Weights of a small GPT-style language model, trained from scratch on English Wikipedia.
Architecture: RMSNorm before each block, biases.
Training: a variant of Muon for these matrices, 682M tokens, 5207 steps.
Each number is 50 + 10 x the weight over the matrix's rms, rounded and kept within 0 to 99. Layers, rows and columns count from 0.

# layer 3 MLP down (transposed), 2048x512, rms 0.0553, rows 1827-1881, columns 384-447
66 27 50 38 33 66 46 37 49 61 56 59 46 48 49 58 57 61 63 44 66 58 39 55 37 51 39 53 40 56 32 49 55 51 51 71 49 50 46 52 46 60 48 83 46 67 61 39 53 57 41 44 28 53 61 42 50 61 46 43 45 28 51 41
37 45 56 54 37 32 61 64 43 40 24 50 54 39 54 45 48 70 74 65 51 37 59 58 59 52 44 50 63 60 44 58 70 39 46 53 59 45 49 28 43 52 27 66 60 55 60 47 52 64 58 55 34 36 52 42 51 55 53 53 54 57 44 60
31 45 48 44 41 41 60 52 40 53 42 38 67 53 58 76 39 34 67 61 60 41 57 42 58 49 48 75 50 56 34 48 42 47 53 59 34 49 41 51 55 59 42 52 57 50 69 57 59 46 45 54 30 41 58 52 54 47 49 48 44 39 39 47
44 50 43 54 44 44 57 49 31 34 44 51 48 63 43 47 48 31 39 64 54 58 47 35 43 34 38 53 49 42 40 53 55 50 41 52 33 52 33 54 43 46 53 66 42 70 47 54 42 63 50 50 39 57 54 47 55 48 56 42 50 53 55 47
51 40 58 36 38 70 38 38 40 51 43 34 45 61 48 42 63 60 51 60 92 60 53 31 64 37 54 38 35 84 35 62 48 46 53 49 27 54 46 43 62 30 57 26 65 49 55 85 66 59 37 44 79 64 62 29 28 32 55 71 69 43 41 50
62 29 45 46 39 53 54 53 57 51 45 41 42 49 64 47 34 58 52 44 52 39 45 47 52 52 40 44 57 45 53 46 59 44 54 62 69 31 39 48 57 62 59 47 63 50 60 45 50 51 43 56 58 58 65 40 53 42 66 49 34 66 58 46
39 55 61 38 38 46 44 59 74 59 32 57 68 60 50 43 61 47 51 43 61 45 51 54 66 57 50 56 49 43 55 54 52 46 54 57 33 53 58 57 70 27 43 53 57 59 48 44 62 55 40 59 68 43 49 47 37 49 54 50 71 60 71 46
64 47 49 55 69 46 62 64 52 48 26 56 59 68 35 51 48 59 61 49 29 49 44 43 37 46 57 48 52 57 47 60 62 46 42 42 37 38 44 53 38 56 52 59 60 40 36 49 49 35 48 57 53 55 60 31 62 63 43 43 53 43 66 64
57 37 44 45 63 29 31 39 46 27 50 52 48 57 63 48 38 50 56 61 60 47 54 45 62 34 71 48 40 62 37 34 52 37 61 63 45 58 50 66 54 55 59 47 61 58 37 80 42 54 44 53 44 37 39 52 50 67 38 47 38 43 67 38
55 36 49 42 52 47 50 59 45 56 51 43 48 59 55 49 48 65 25 53 59 44 47 38 44 45 50 43 39 56 62 60 53 50 43 43 42 44 48 62 49 45 50 44 40 54 62 58 39 53 63 38 48 56 47 27 49 40 43 43 55 46 49 57
38 45 36 42 49 60 63 49 43 53 59 49 45 47 31 68 58 51 50 58 40 31 55 62 57 47 47 67 57 55 43 53 70 49 34 54 46 49 59 45 39 59 43 55 53 49 59 43 46 47 59 52 68 54 63 58 62 64 39 31 31 60 56 58
50 53 38 64 45 56 63 64 54 55 59 54 48 53 63 61 63 37 48 39 59 50 33 57 40 53 45 41 35 57 50 47 54 62 46 33 45 42 59 44 49 49 40 45 52 54 53 39 42 50 52 84 42 50 50 48 34 47 64 59 59 62 43 54
49 37 47 64 46 63 37 58 55 39 25 50 65 54 40 52 27 55 61 52 60 50 42 77 28 65 40 54 38 76 46 45 46 54 37 31 49 72 31 44 47 48 38 53 43 55 70 29 57 45 49 38 43 30 58 47 44 47 54 41 59 44 60 48
67 55 42 47 48 52 67 47 49 66 40 49 51 44 33 43 45 59 46 43 61 47 58 43 56 48 46 65 44 57 50 49 30 42 38 67 44 66 56 53 52 47 51 50 56 60 64 44 30 52 33 63 43 52 45 48 45 31 63 66 62 60 42 52
59 48 36 64 47 49 47 49 50 57 39 55 51 50 57 58 48 52 47 46 34 48 44 62 36 62 49 35 58 49 31 62 54 52 66 56 64 51 53 55 46 73 45 55 46 56 49 57 28 18 55 50 52 24 67 57 54 47 58 48 57 51 58 45
32 60 44 43 28 53 55 37 48 49 57 46 53 53 52 36 63 61 48 67 43 60 55 62 39 36 53 61 78 54 47 26 62 41 58 58 57 58 53 71 56 51 56 57 47 57 66 35 43 44 43 40 55 43 43 48 24 43 44 79 47 56 56 40
46 50 58 50 53 58 66 45 50 51 37 55 63 52 21 34 64 56 51 38 47 62 40 52 55 37 51 32 55 56 48 38 51 53 61 37 47 33 59 44 55 48 19 45 67 49 57 59 49 65 70 53 44 42 43 55 63 34 54 45 41 48 41 61
42 47 50 50 52 65 64 58 33 45 55 40 66 47 47 57 56 56 58 41 47 52 46 58 69 43 49 45 55 45 60 56 32 60 47 40 55 30 42 49 54 58 39 38 39 55 55 47 58 61 55 54 61 52 49 57 45 47 41 58 51 34 43 60
60 37 67 52 45 46 43 52 39 39 44 36 50 47 49 56 63 59 61 35 55 45 49 49 65 39 55 53 45 54 32 46 57 45 56 54 64 54 59 55 58 48 41 56 61 46 41 39 49 45 62 50 59 53 59 41 30 51 52 50 59 48 62 58
56 39 43 38 50 47 57 51 51 50 56 46 46 51 46 37 40 53 74 44 46 47 46 52 47 49 50 54 51 46 59 51 58 47 27 64 54 58 45 50 43 46 54 41 50 46 45 51 55 29 36 40 47 60 56 44 50 44 51 41 54 46 37 52
43 43 63 25 51 34 62 57 46 57 49 59 41 53 63 42 54 43 42 56 44 40 58 56 45 38 73 38 55 48 54 30 51 51 37 46 38 40 61 46 49 57 61 43 29 63 40 53 57 37 45 55 54 42 51 45 27 48 45 54 64 48 55 54
49 55 62 51 52 55 64 51 48 75 48 46 43 66 58 57 39 48 47 37 48 56 38 53 44 35 42 58 38 54 61 51 46 58 55 47 40 70 55 53 63 55 36 64 32 57 50 71 57 54 58 62 40 60 52 64 59 64 53 44 51 68 53 40
52 61 30 54 44 36 41 65 45 59 56 49 68 38 47 56 50 45 38 44 66 48 44 43 52 32 32 59 39 54 53 66 50 48 49 57 66 46 40 48 55 58 44 60 41 50 50 36 37 45 42 51 48 66 50 41 51 37 45 50 50 49 46 52
56 68 37 63 52 59 45 53 49 65 42 56 77 46 60 44 84 46 53 62 63 52 37 53 47 63 41 61 39 37 61 21 39 37 42 47 46 47 70 55 62 65 48 37 48 38 30 74 56 53 44 52 69 52 34 48 53 47 66 62 54 65 58 36
57 43 57 72 55 38 41 39 53 25 36 54 44 43 59 39 45 61 82 65 50 40 59 44 29 58 36 44 75 64 47 46 58 57 49 16 38 48 54 48 43 63 46 53 43 67 32 55 51 60 38 52 44 47 42 57 39 52 53 39 68 46 48 54
65 43 50 34 42 62 55 43 64 47 52 45 59 37 54 42 51 42 67 37 49 38 58 52 44 52 55 66 54 42 27 49 48 35 41 54 46 27 48 38 43 53 57 50 69 21 76 48 21 39 50 50 69 56 60 37 47 54 68 57 53 53 40 33
48 37 61 46 37 38 47 43 65 54 57 47 53 64 38 78 44 34 51 51 60 55 43 46 60 46 43 56 57 37 61 62 51 48 36 57 60 62 40 50 41 55 47 48 37 40 60 62 37 68 53 53 60 66 64 50 37 59 54 44 45 53 48 47
46 63 67 35 52 40 39 42 31 60 57 60 53 54 54 31 61 74 65 55 50 51 58 30 45 62 65 44 53 40 37 51 30 41 61 55 60 54 38 48 55 49 58 62 46 45 50 35 51 48 41 34 75 29 22 50 54 49 47 50 43 45 56 49
53 57 45 61 46 57 37 47 49 48 61 65 66 52 52 52 62 48 38 65 50 47 55 48 71 48 55 44 44 38 34 56 61 61 43 48 46 40 48 72 40 62 35 47 39 53 58 53 48 55 50 61 55 60 45 54 35 62 46 57 46 51 64 47
57 57 56 55 39 46 54 53 66 53 40 54 40 55 37 44 46 56 50 44 62 48 54 44 39 30 43 54 66 44 63 44 38 57 43 47 54 54 49 32 62 49 42 46 59 58 49 60 60 39 44 40 48 42 44 50 50 63 53 54 44 56 60 56
59 55 50 67 33 56 46 54 35 53 48 58 49 58 53 47 68 52 43 43 43 37 47 48 42 43 68 64 60 65 56 57 44 48 40 41 53 54 49 43 41 61 47 45 72 52 53 46 56 53 56 56 49 49 60 47 44 60 57 41 65 55 62 56
63 57 50 55 38 46 51 43 53 52 51 35 42 57 42 63 44 48 49 52 63 73 57 46 52 53 53 38 61 54 35 53 52 47 52 55 44 61 57 44 50 50 62 52 45 44 58 57 66 54 47 46 35 54 52 46 61 42 45 60 60 44 47 42
33 50 69 53 44 48 56 54 37 36 57 41 37 64 69 53 61 67 37 56 32 50 75 54 47 65 42 32 54 43 49 48 52 55 54 37 52 64 52 39 42 52 40 68 63 57 40 46 55 65 58 52 27 44 46 44 43 55 55 53 57 47 60 55
51 63 66 70 68 51 50 56 52 51 61 34 49 47 46 39 66 47 54 49 40 54 57 41 50 47 33 47 50 37 53 46 46 65 60 51 43 52 57 52 47 51 33 50 59 32 26 69 47 39 45 64 61 51 61 51 63 38 55 54 55 52 50 41
49 61 56 52 36 51 52 61 53 53 44 46 51 48 50 43 38 45 63 50 46 41 38 53 60 68 43 43 44 32 56 66 69 44 48 64 56 55 45 73 36 49 58 67 56 67 61 54 43 54 55 46 49 63 51 37 52 45 53 48 46 53 38 47
60 50 62 42 57 54 43 39 49 41 28 43 54 47 26 47 67 54 34 40 58 48 60 63 44 36 56 50 53 50 51 41 50 42 34 56 51 46 59 49 34 53 48 58 55 53 42 30 43 66 54 55 38 55 45 57 37 53 67 51 54 54 50 44
48 48 45 64 58 40 54 45 63 44 46 55 58 48 47 40 43 45 67 53 62 44 35 53 46 47 49 54 50 30 44 29 29 57 49 39 55 53 39 31 51 47 34 55 61 58 61 44 57 60 60 68 53 54 61 29 43 49 48 46 44 52 41 61
59 42 36 38 61 67 31 42 55 55 45 55 52 66 66 27 47 72 67 43 53 13 45 50 47 58 54 39 32 64 52 46 31 38 22 36 44 55 75 75 54 42 30 28 38 45 43 63 60 63 68 63 52 39 55 60 53 50 41 48 54 58 65 56
49 61 58 53 56 55 62 53 48 55 48 54 62 51 42 44 61 69 51 55 52 46 43 44 50 53 55 40 60 57 65 52 62 49 59 61 68 55 47 49 44 49 46 53 51 55 55 48 40 51 53 49 46 55 52 60 43 54 60 59 47 39 42 44
49 54 56 65 61 49 48 49 49 53 32 38 50 38 53 50 47 59 54 52 62 49 59 50 65 49 52 76 43 54 42 35 54 44 49 53 57 44 35 38 49 48 54 54 36 58 66 40 44 35 51 44 45 52 23 49 55 58 48 88 55 66 44 54
74 60 53 35 53 50 49 49 34 55 52 45 63 39 49 48 58 34 63 38 42 59 51 47 59 23 48 38 47 47 42 51 69 71 37 38 32 51 55 55 50 58 54 58 47 39 52 51 50 48 39 47 45 43 48 48 33 52 62 36 46 35 68 37
61 57 57 39 48 45 64 76 82 69 53 52 76 62 36 62 54 60 51 49 64 69 58 46 54 32 56 45 55 59 51 43 62 55 49 33 38 60 28 46 56 53 51 54 57 41 45 64 53 60 36 42 41 67 57 70 69 56 25 55 57 65 59 44
51 37 36 48 51 51 44 57 40 63 58 42 84 61 39 57 45 60 51 46 60 50 57 66 72 30 52 36 56 57 45 41 50 48 50 54 46 52 67 51 37 52 41 50 46 65 47 68 63 42 53 58 28 56 42 43 65 43 36 47 41 35 61 44
66 35 40 30 55 41 51 58 50 65 50 47 61 56 58 46 34 41 43 58 40 44 56 51 50 51 49 61 51 38 53 44 57 66 60 58 50 54 66 40 39 57 45 34 34 49 64 41 48 55 51 40 52 47 54 53 51 42 58 47 45 35 58 40
47 70 51 59 69 26 54 47 65 45 50 46 33 39 48 42 57 53 40 61 47 61 59 66 46 52 45 51 48 35 54 42 59 52 71 58 53 52 54 49 55 57 39 48 39 55 48 48 44 47 51 52 41 57 40 35 72 58 36 51 44 48 55 56
63 64 37 53 43 63 59 53 24 53 42 53 39 51 65 56 52 51 52 46 46 34 28 56 78 33 50 52 47 54 30 58 46 55 42 56 45 47 57 52 48 48 29 52 69 53 54 53 59 43 47 40 67 44 51 35 60 51 46 59 54 61 50 57
55 37 53 23 60 41 57 63 44 54 37 47 63 51 51 49 49 51 53 49 65 46 61 45 46 44 59 48 47 47 51 48 51 48 35 53 48 27 51 57 51 54 61 65 51 43 45 57 53 71 46 29 66 38 61 38 43 47 60 40 54 59 54 38
37 62 49 59 39 54 50 49 50 61 51 53 51 46 33 58 61 46 50 66 54 47 52 65 45 54 70 64 39 48 34 59 44 40 59 59 50 53 49 44 41 44 50 59 58 48 35 46 46 58 69 53 50 54 54 40 58 62 30 58 50 52 50 46
29 50 63 38 43 46 51 78 46 51 54 53 47 52 62 52 46 56 62 60 53 56 49 34 67 51 43 60 65 28 52 52 57 46 45 40 34 57 63 58 35 26 53 61 54 55 48 49 40 51 47 41 68 59 53 43 70 66 62 40 36 59 57 41
63 53 40 70 72 55 43 56 41 46 52 43 66 52 44 54 61 52 45 37 39 49 37 42 50 66 43 46 55 45 39 20 57 59 58 46 43 52 52 36 63 55 42 49 23 45 59 55 59 63 60 58 45 48 32 36 58 37 40 83 47 58 42 46
48 54 50 62 51 58 42 50 44 59 61 56 47 42 49 47 50 49 52 57 59 53 56 39 60 38 37 59 57 71 48 61 58 50 48 45 56 51 53 47 57 62 49 57 57 70 51 47 52 53 63 60 42 62 45 46 42 47 47 36 64 56 45 54
70 47 65 35 61 45 37 62 30 54 59 55 37 36 54 56 55 57 27 57 73 73 42 36 60 51 44 37 33 46 45 64 55 50 50 56 70 48 51 63 50 60 49 32 63 40 49 57 48 55 49 58 45 44 67 39 45 45 50 53 58 31 45 47
54 63 59 42 65 34 41 43 56 57 26 38 53 54 38 62 59 68 35 55 63 34 49 51 59 53 44 68 57 43 47 57 47 51 50 70 42 41 46 37 46 53 25 36 41 55 45 62 60 49 58 53 40 51 28 45 51 45 52 44 49 72 40 34
51 59 49 64 62 44 51 55 60 41 66 65 29 50 48 43 48 66 50 67 47 59 39 33 45 43 55 47 42 30 66 41 41 43 30 58 55 46 61 51 47 45 18 62 63 70 56 45 47 44 60 56 37 41 55 38 59 67 50 47 60 39 50 51
47 66 43 36 55 38 57 62 63 41 37 49 33 42 54 44 51 46 67 56 53 49 58 70 45 40 43 58 57 49 52 52 61 53 49 55 57 52 53 40 57 47 67 47 51 51 45 55 62 62 38 60 35 50 54 53 44 60 48 47 50 57 45 56
# layer 3 MLP up, 2048x512, rms 0.113, rows 1828-1881, columns 384-447
64 38 49 59 47 50 48 38 61 44 63 50 64 51 41 63 39 54 44 39 52 61 58 52 70 63 42 52 51 41 48 48 47 45 59 48 57 49 49 45 47 29 54 48 55 38 38 47 57 36 40 55 53 52 51 59 51 52 51 52 50 67 63 57
65 14 66 52 34 37 29 57 28 39 44 62 38 38 45 43 54 49 54 33 48 44 51 55 39 58 39 47 41 56 61 42 62 44 46 42 59 50 55 62 51 55 56 53 44 46 52 53 64 51 42 42 40 60 35 42 62 55 48 54 37 48 45 50
52 54 56 72 48 39 47 54 41 39 58 58 48 57 57 37 56 51 66 38 44 58 43 62 41 51 38 72 45 50 49 58 59 47 37 42 57 57 51 52 58 51 50 55 46 40 50 46 45 45 42 30 48 60 46 45 47 51 46 54 72 50 45 50
55 24 58 71 42 65 48 32 43 34 69 23 65 60 56 48 60 44 48 53 91 67 36 38 61 31 83 66 29 81 47 42 55 48 43 65 50 66 66 34 50 33 60 61 41 32 22 80 75 61 51 55 66 72 74 83 54 40 23 35 48 44 59 31
42 49 66 68 53 50 50 43 45 51 40 45 58 49 20 36 59 50 56 47 52 39 43 53 51 66 40 42 39 52 54 45 42 46 31 44 59 51 70 53 56 55 50 49 48 57 48 54 45 47 58 50 55 57 45 46 42 47 42 48 56 56 59 50
48 47 44 56 63 66 54 47 51 51 37 33 42 39 65 49 53 27 59 62 58 40 53 45 36 58 37 45 49 56 50 53 44 57 45 59 33 57 48 50 41 28 40 64 57 50 57 40 45 56 55 42 48 53 58 54 38 52 57 47 52 40 46 60
71 47 57 69 61 54 59 43 59 42 35 42 39 57 37 63 35 48 54 59 46 43 46 46 66 65 59 54 50 55 51 53 48 37 47 55 37 46 35 51 59 56 36 57 39 29 56 56 42 73 54 51 55 39 61 41 65 47 61 47 60 52 32 56
12 54 52 59 63 45 30 47 42 50 49 45 61 41 55 28 62 66 60 44 54 43 53 67 73 40 46 56 56 72 65 42 40 45 48 71 24 42 62 50 58 35 69 31 41 56 41 64 64 59 42 39 52 46 43 55 49 49 49 49 45 58 51 47
70 58 58 52 59 51 40 48 46 58 50 55 40 41 48 49 59 29 33 55 33 38 36 39 73 51 29 30 43 28 40 52 52 38 49 47 62 53 44 56 54 56 52 49 51 62 47 48 50 48 36 59 56 52 73 48 60 41 37 42 43 46 54 37
39 57 43 43 48 49 49 54 58 52 56 45 48 40 61 41 34 68 41 47 54 51 31 54 52 64 65 58 46 70 38 55 45 45 51 44 36 50 71 52 53 29 42 44 48 36 56 45 48 53 42 67 53 64 47 76 53 52 57 38 46 59 53 70
50 35 39 37 36 48 66 47 53 47 53 70 48 58 28 55 46 39 45 64 45 45 48 53 23 61 43 56 45 34 29 44 58 39 49 34 64 52 39 52 76 45 53 44 45 49 49 68 76 39 56 46 44 65 61 47 65 48 48 71 53 58 37 47
40 46 55 44 69 46 36 55 67 48 51 58 48 64 39 55 55 45 61 70 58 50 42 67 49 54 54 44 42 48 60 40 49 56 60 41 59 59 50 51 51 48 49 57 40 49 49 48 64 38 31 41 54 55 56 56 24 47 45 45 47 46 50 60
50 47 55 39 48 42 57 65 56 53 61 50 26 54 55 37 53 41 62 51 38 61 44 55 43 59 42 39 29 40 58 48 48 58 56 50 57 45 55 59 58 38 61 42 52 39 54 47 68 47 57 57 49 44 51 61 59 54 40 51 31 51 59 49
59 30 47 56 66 55 45 52 56 47 66 53 46 44 81 40 47 53 66 55 48 51 58 62 51 69 42 58 38 43 52 46 39 50 47 55 58 52 46 43 62 35 50 60 39 26 50 52 37 45 62 45 52 60 60 60 48 50 52 51 69 59 52 48
49 61 49 33 62 32 50 43 42 44 36 52 53 49 59 41 53 35 58 37 58 53 55 64 44 49 48 47 52 56 52 46 37 51 56 51 34 45 42 44 60 50 47 59 54 58 46 45 63 52 46 33 43 39 47 51 38 54 47 41 27 44 73 52
58 37 53 35 50 48 62 51 43 48 49 63 64 52 59 58 62 40 42 66 51 38 42 51 51 54 42 57 68 57 40 58 26 56 21 50 50 53 27 44 49 40 54 57 50 34 50 63 53 49 53 70 48 60 67 58 62 46 56 45 50 38 59 53
47 37 54 68 59 64 55 46 47 38 39 29 55 60 63 44 73 43 61 62 58 58 44 45 55 53 43 45 40 40 51 62 53 47 66 41 54 50 49 51 51 49 42 77 50 44 52 58 47 52 50 54 58 68 62 50 44 65 51 62 45 54 44 57
58 46 56 39 66 71 49 38 36 46 50 77 61 52 50 48 45 47 34 64 58 41 45 59 08 43 66 49 42 36 56 51 49 45 31 48 66 67 72 40 62 61 47 30 54 49 42 58 46 32 37 48 57 49 52 50 46 48 54 51 42 46 51 60
51 43 54 51 37 70 57 64 53 62 56 64 62 50 46 76 43 59 50 60 40 43 48 69 36 61 53 29 57 28 54 58 43 59 69 48 50 48 62 57 51 58 47 50 53 57 41 52 54 86 59 42 49 36 68 47 45 49 66 50 55 58 68 61
55 41 35 57 34 49 39 66 82 56 51 41 59 49 46 59 65 53 57 47 54 44 47 50 68 51 64 50 54 24 51 44 60 46 40 47 38 58 50 43 49 67 60 42 59 40 48 47 42 48 34 69 54 55 50 58 45 40 50 56 30 57 60 44
57 28 51 59 42 42 42 60 57 38 50 47 50 45 43 51 45 46 73 55 56 46 41 55 44 44 50 50 63 56 50 63 53 50 52 48 54 42 54 44 40 52 43 52 53 39 69 34 50 34 57 59 64 60 49 52 49 46 42 52 54 49 60 62
56 53 52 50 45 46 49 58 68 51 58 72 55 69 75 50 44 53 52 51 42 68 33 56 49 54 51 52 43 59 60 53 49 60 44 55 34 52 59 66 43 49 83 61 55 35 40 37 36 45 66 48 49 46 55 44 53 50 42 50 59 60 57 42
40 59 43 35 34 38 41 61 66 32 64 51 55 71 42 50 35 47 55 44 47 55 46 57 52 46 45 61 56 32 38 42 45 61 60 55 38 61 34 58 61 51 40 61 52 56 53 53 41 45 39 57 41 57 62 55 44 33 38 51 53 41 33 42
51 54 50 57 61 42 45 34 47 46 34 71 40 44 48 48 43 60 48 53 46 57 49 62 50 45 65 76 43 82 60 68 49 32 40 46 76 72 49 50 49 51 57 36 47 63 45 47 45 64 55 39 41 56 54 41 56 41 49 40 57 56 39 44
51 44 48 57 52 40 64 39 58 54 56 63 48 43 42 38 39 47 41 53 48 59 62 35 51 64 60 31 65 66 53 49 64 71 46 61 52 54 50 57 51 56 38 47 55 45 56 52 72 54 33 46 59 51 47 54 60 54 55 62 49 38 36 54
53 55 46 63 32 74 46 39 55 41 47 50 45 39 55 56 48 65 61 33 44 49 38 47 41 55 63 65 46 57 67 49 47 53 49 61 49 55 47 50 38 33 49 63 56 43 42 47 64 54 46 54 65 42 45 54 32 31 72 43 48 66 40 49
50 45 42 51 64 57 53 56 74 50 61 35 42 46 52 59 56 37 59 37 54 38 49 51 52 62 58 43 50 55 73 45 45 53 57 56 49 54 60 56 50 30 67 53 52 44 58 52 56 68 62 64 72 57 59 67 48 33 37 48 69 45 59 47
55 68 48 50 57 49 58 39 67 45 63 55 43 47 48 54 54 57 26 55 67 45 32 50 44 62 33 45 42 51 40 47 40 39 45 46 72 46 45 69 46 51 40 57 49 32 42 40 65 48 31 53 48 46 52 63 44 62 38 41 53 65 42 60
53 48 42 30 75 47 68 37 44 39 72 69 47 42 49 70 52 45 58 48 42 45 51 47 54 42 62 47 55 58 52 29 63 51 45 58 71 33 33 27 56 54 59 50 45 58 64 60 63 55 62 63 51 41 59 31 61 61 49 66 47 54 49 43
49 42 65 53 55 44 62 44 49 46 53 49 48 49 35 38 32 45 52 36 62 62 47 50 56 56 32 57 38 46 49 42 61 58 60 50 47 38 43 61 53 42 55 43 33 48 51 79 44 51 40 32 33 53 26 64 49 47 42 60 41 48 35 55
45 43 51 56 52 42 59 67 42 50 37 51 46 61 60 40 40 76 51 47 46 48 37 62 36 42 55 44 50 50 56 57 41 42 71 53 50 46 49 71 60 62 41 45 56 37 54 45 38 44 45 65 68 48 48 32 69 53 41 55 59 66 53 50
48 62 30 45 48 49 41 38 53 57 66 55 49 34 45 40 44 46 58 41 66 37 39 61 48 54 48 68 61 48 46 39 55 58 39 68 37 50 46 44 65 37 62 55 46 34 47 64 46 35 46 51 44 43 52 42 64 33 61 46 41 56 50 45
46 43 58 61 42 50 54 41 53 51 39 35 39 55 64 40 38 58 49 39 55 41 52 55 42 58 46 52 49 58 51 39 46 49 42 45 49 45 54 60 60 64 65 60 58 57 49 51 38 51 49 51 33 58 68 59 66 62 60 52 55 73 43 52
46 61 51 55 47 54 47 40 48 51 51 50 39 47 47 63 46 61 40 60 47 64 52 57 52 59 43 61 58 43 44 45 31 55 53 40 59 45 51 40 58 37 43 52 45 55 43 61 67 45 66 61 42 51 50 62 60 59 60 43 52 48 61 51
55 63 48 46 51 46 53 42 25 59 58 49 57 63 60 69 56 46 51 45 51 41 28 56 61 46 77 41 49 45 50 65 52 41 47 42 52 59 43 43 55 62 64 51 47 45 57 51 55 51 40 55 67 51 52 48 45 49 42 41 46 47 49 47
65 57 46 50 52 67 39 39 24 55 52 51 63 62 42 51 65 57 52 36 43 51 47 31 69 38 54 64 58 84 38 53 53 34 58 35 47 46 60 58 44 45 59 31 25 62 38 52 32 57 42 40 44 57 49 51 44 38 53 46 42 52 48 42
64 70 21 48 52 69 57 70 41 65 34 48 46 45 52 67 57 61 36 40 76 51 48 48 47 46 60 69 57 61 69 46 32 49 54 69 59 62 60 67 23 35 42 64 45 62 48 70 68 63 17 56 46 66 43 65 49 40 41 58 47 58 46 48
51 41 50 55 54 61 34 35 46 54 54 48 56 42 42 45 40 46 61 52 48 62 53 33 56 60 46 53 46 56 51 56 43 57 38 29 52 37 47 42 67 55 50 60 34 51 67 44 65 45 61 54 48 48 37 41 57 61 27 34 46 48 50 41
49 41 39 55 60 61 44 56 58 41 41 48 57 48 60 55 46 44 66 52 50 50 52 51 54 64 47 41 38 44 57 61 35 40 47 63 51 51 72 47 65 49 45 41 63 43 31 50 65 64 30 47 49 52 45 49 65 58 29 36 50 32 61 63
33 58 40 36 34 59 44 37 37 63 52 62 59 63 46 45 32 41 64 52 73 39 41 51 41 41 64 38 42 56 41 35 53 48 60 42 61 48 51 59 60 33 46 54 47 56 57 45 48 50 49 43 37 55 41 39 35 48 68 49 54 53 48 53
42 37 48 34 31 53 53 42 58 54 55 69 64 33 56 57 40 59 48 44 45 47 55 39 55 62 63 34 49 47 50 43 84 52 47 45 59 46 44 67 44 58 47 57 56 46 43 53 52 40 57 35 37 44 67 55 50 43 34 51 40 53 51 51
52 58 52 49 52 55 48 50 40 65 47 50 65 42 64 61 51 45 47 73 45 52 57 60 53 52 42 63 49 35 59 53 65 49 33 45 55 42 45 64 57 40 60 50 53 50 55 53 48 37 45 33 65 51 50 48 29 54 56 47 71 72 47 62
52 44 58 41 46 49 52 45 51 51 44 54 45 54 36 50 36 29 46 40 31 29 52 55 52 49 63 54 46 33 41 55 37 45 51 68 50 31 45 45 44 32 76 53 54 50 47 61 47 50 44 37 40 42 40 59 53 59 54 30 50 57 22 49
37 53 51 45 46 51 53 54 50 64 19 31 32 36 56 52 50 48 43 38 41 32 25 38 47 59 35 58 51 55 54 47 36 47 35 39 60 47 63 47 39 49 57 29 59 43 45 74 37 58 76 49 65 40 62 40 62 46 53 47 50 46 36 46
40 56 45 45 73 69 48 40 37 50 66 49 39 43 55 53 59 42 51 46 46 36 41 30 49 44 48 57 44 45 68 41 33 53 52 53 30 49 46 42 62 53 35 37 48 55 57 71 70 46 38 56 44 45 55 44 53 64 55 53 55 53 57 51
57 66 33 48 29 57 51 52 70 38 52 45 61 45 58 49 57 42 33 34 57 48 44 63 60 43 28 68 51 41 39 60 41 45 48 48 45 54 52 56 45 48 40 64 42 53 59 56 53 58 40 36 53 61 70 60 47 36 61 48 60 22 41 56
46 36 47 44 53 40 51 60 62 44 51 61 50 53 48 43 41 51 38 20 39 40 33 47 58 41 39 58 35 46 69 63 50 48 45 59 51 58 38 40 45 67 68 57 44 58 43 24 34 49 50 51 44 60 36 50 43 45 49 45 35 50 44 61
34 54 41 68 55 66 55 44 65 55 58 63 43 34 48 52 39 46 42 52 43 24 37 33 67 51 63 55 39 57 57 55 35 44 55 40 59 51 52 37 48 49 43 45 34 51 31 53 53 50 35 48 66 64 56 49 63 55 51 50 43 61 60 54
40 56 35 64 52 42 54 39 45 39 41 69 41 47 60 49 62 47 52 71 46 63 56 62 59 38 55 42 41 55 63 49 50 36 53 50 55 55 51 64 46 56 58 48 49 60 41 58 47 59 45 51 49 51 36 58 53 52 51 52 60 45 38 56
54 60 60 54 41 38 42 47 75 49 45 60 54 29 55 56 53 51 50 47 43 40 37 50 44 60 62 59 72 43 63 41 46 46 60 58 39 62 47 54 53 57 46 50 60 67 67 44 60 45 48 53 57 50 41 65 53 50 35 58 52 52 61 36
65 48 43 67 46 42 61 60 40 43 56 44 64 56 45 40 46 43 53 47 55 62 36 54 35 50 64 56 38 47 61 35 38 63 46 44 47 59 53 50 56 56 66 29 36 49 39 42 50 43 28 60 48 54 37 44 45 39 48 53 52 65 47 43
42 64 31 49 57 51 50 51 55 45 41 71 53 43 45 59 48 52 33 56 55 51 51 47 49 41 65 59 33 39 60 47 40 50 52 53 56 47 49 64 61 42 60 53 47 44 59 39 37 40 37 63 74 59 39 44 47 57 47 46 50 52 48 33
55 59 50 33 56 54 61 53 57 58 38 50 45 27 46 54 46 49 43 44 58 63 45 56 52 59 51 54 62 65 63 49 57 47 56 58 49 44 35 32 55 41 62 50 45 42 35 48 62 48 45 60 49 56 52 60 61 53 63 67 43 47 45 45
58 38 52 35 68 36 59 50 44 71 75 39 48 42 50 51 56 47 39 43 44 65 52 36 50 46 53 35 50 42 62 50 48 48 52 65 55 40 32 42 50 48 65 48 62 41 39 58 45 57 77 44 54 45 59 48 71 40 44 46 56 40 64 56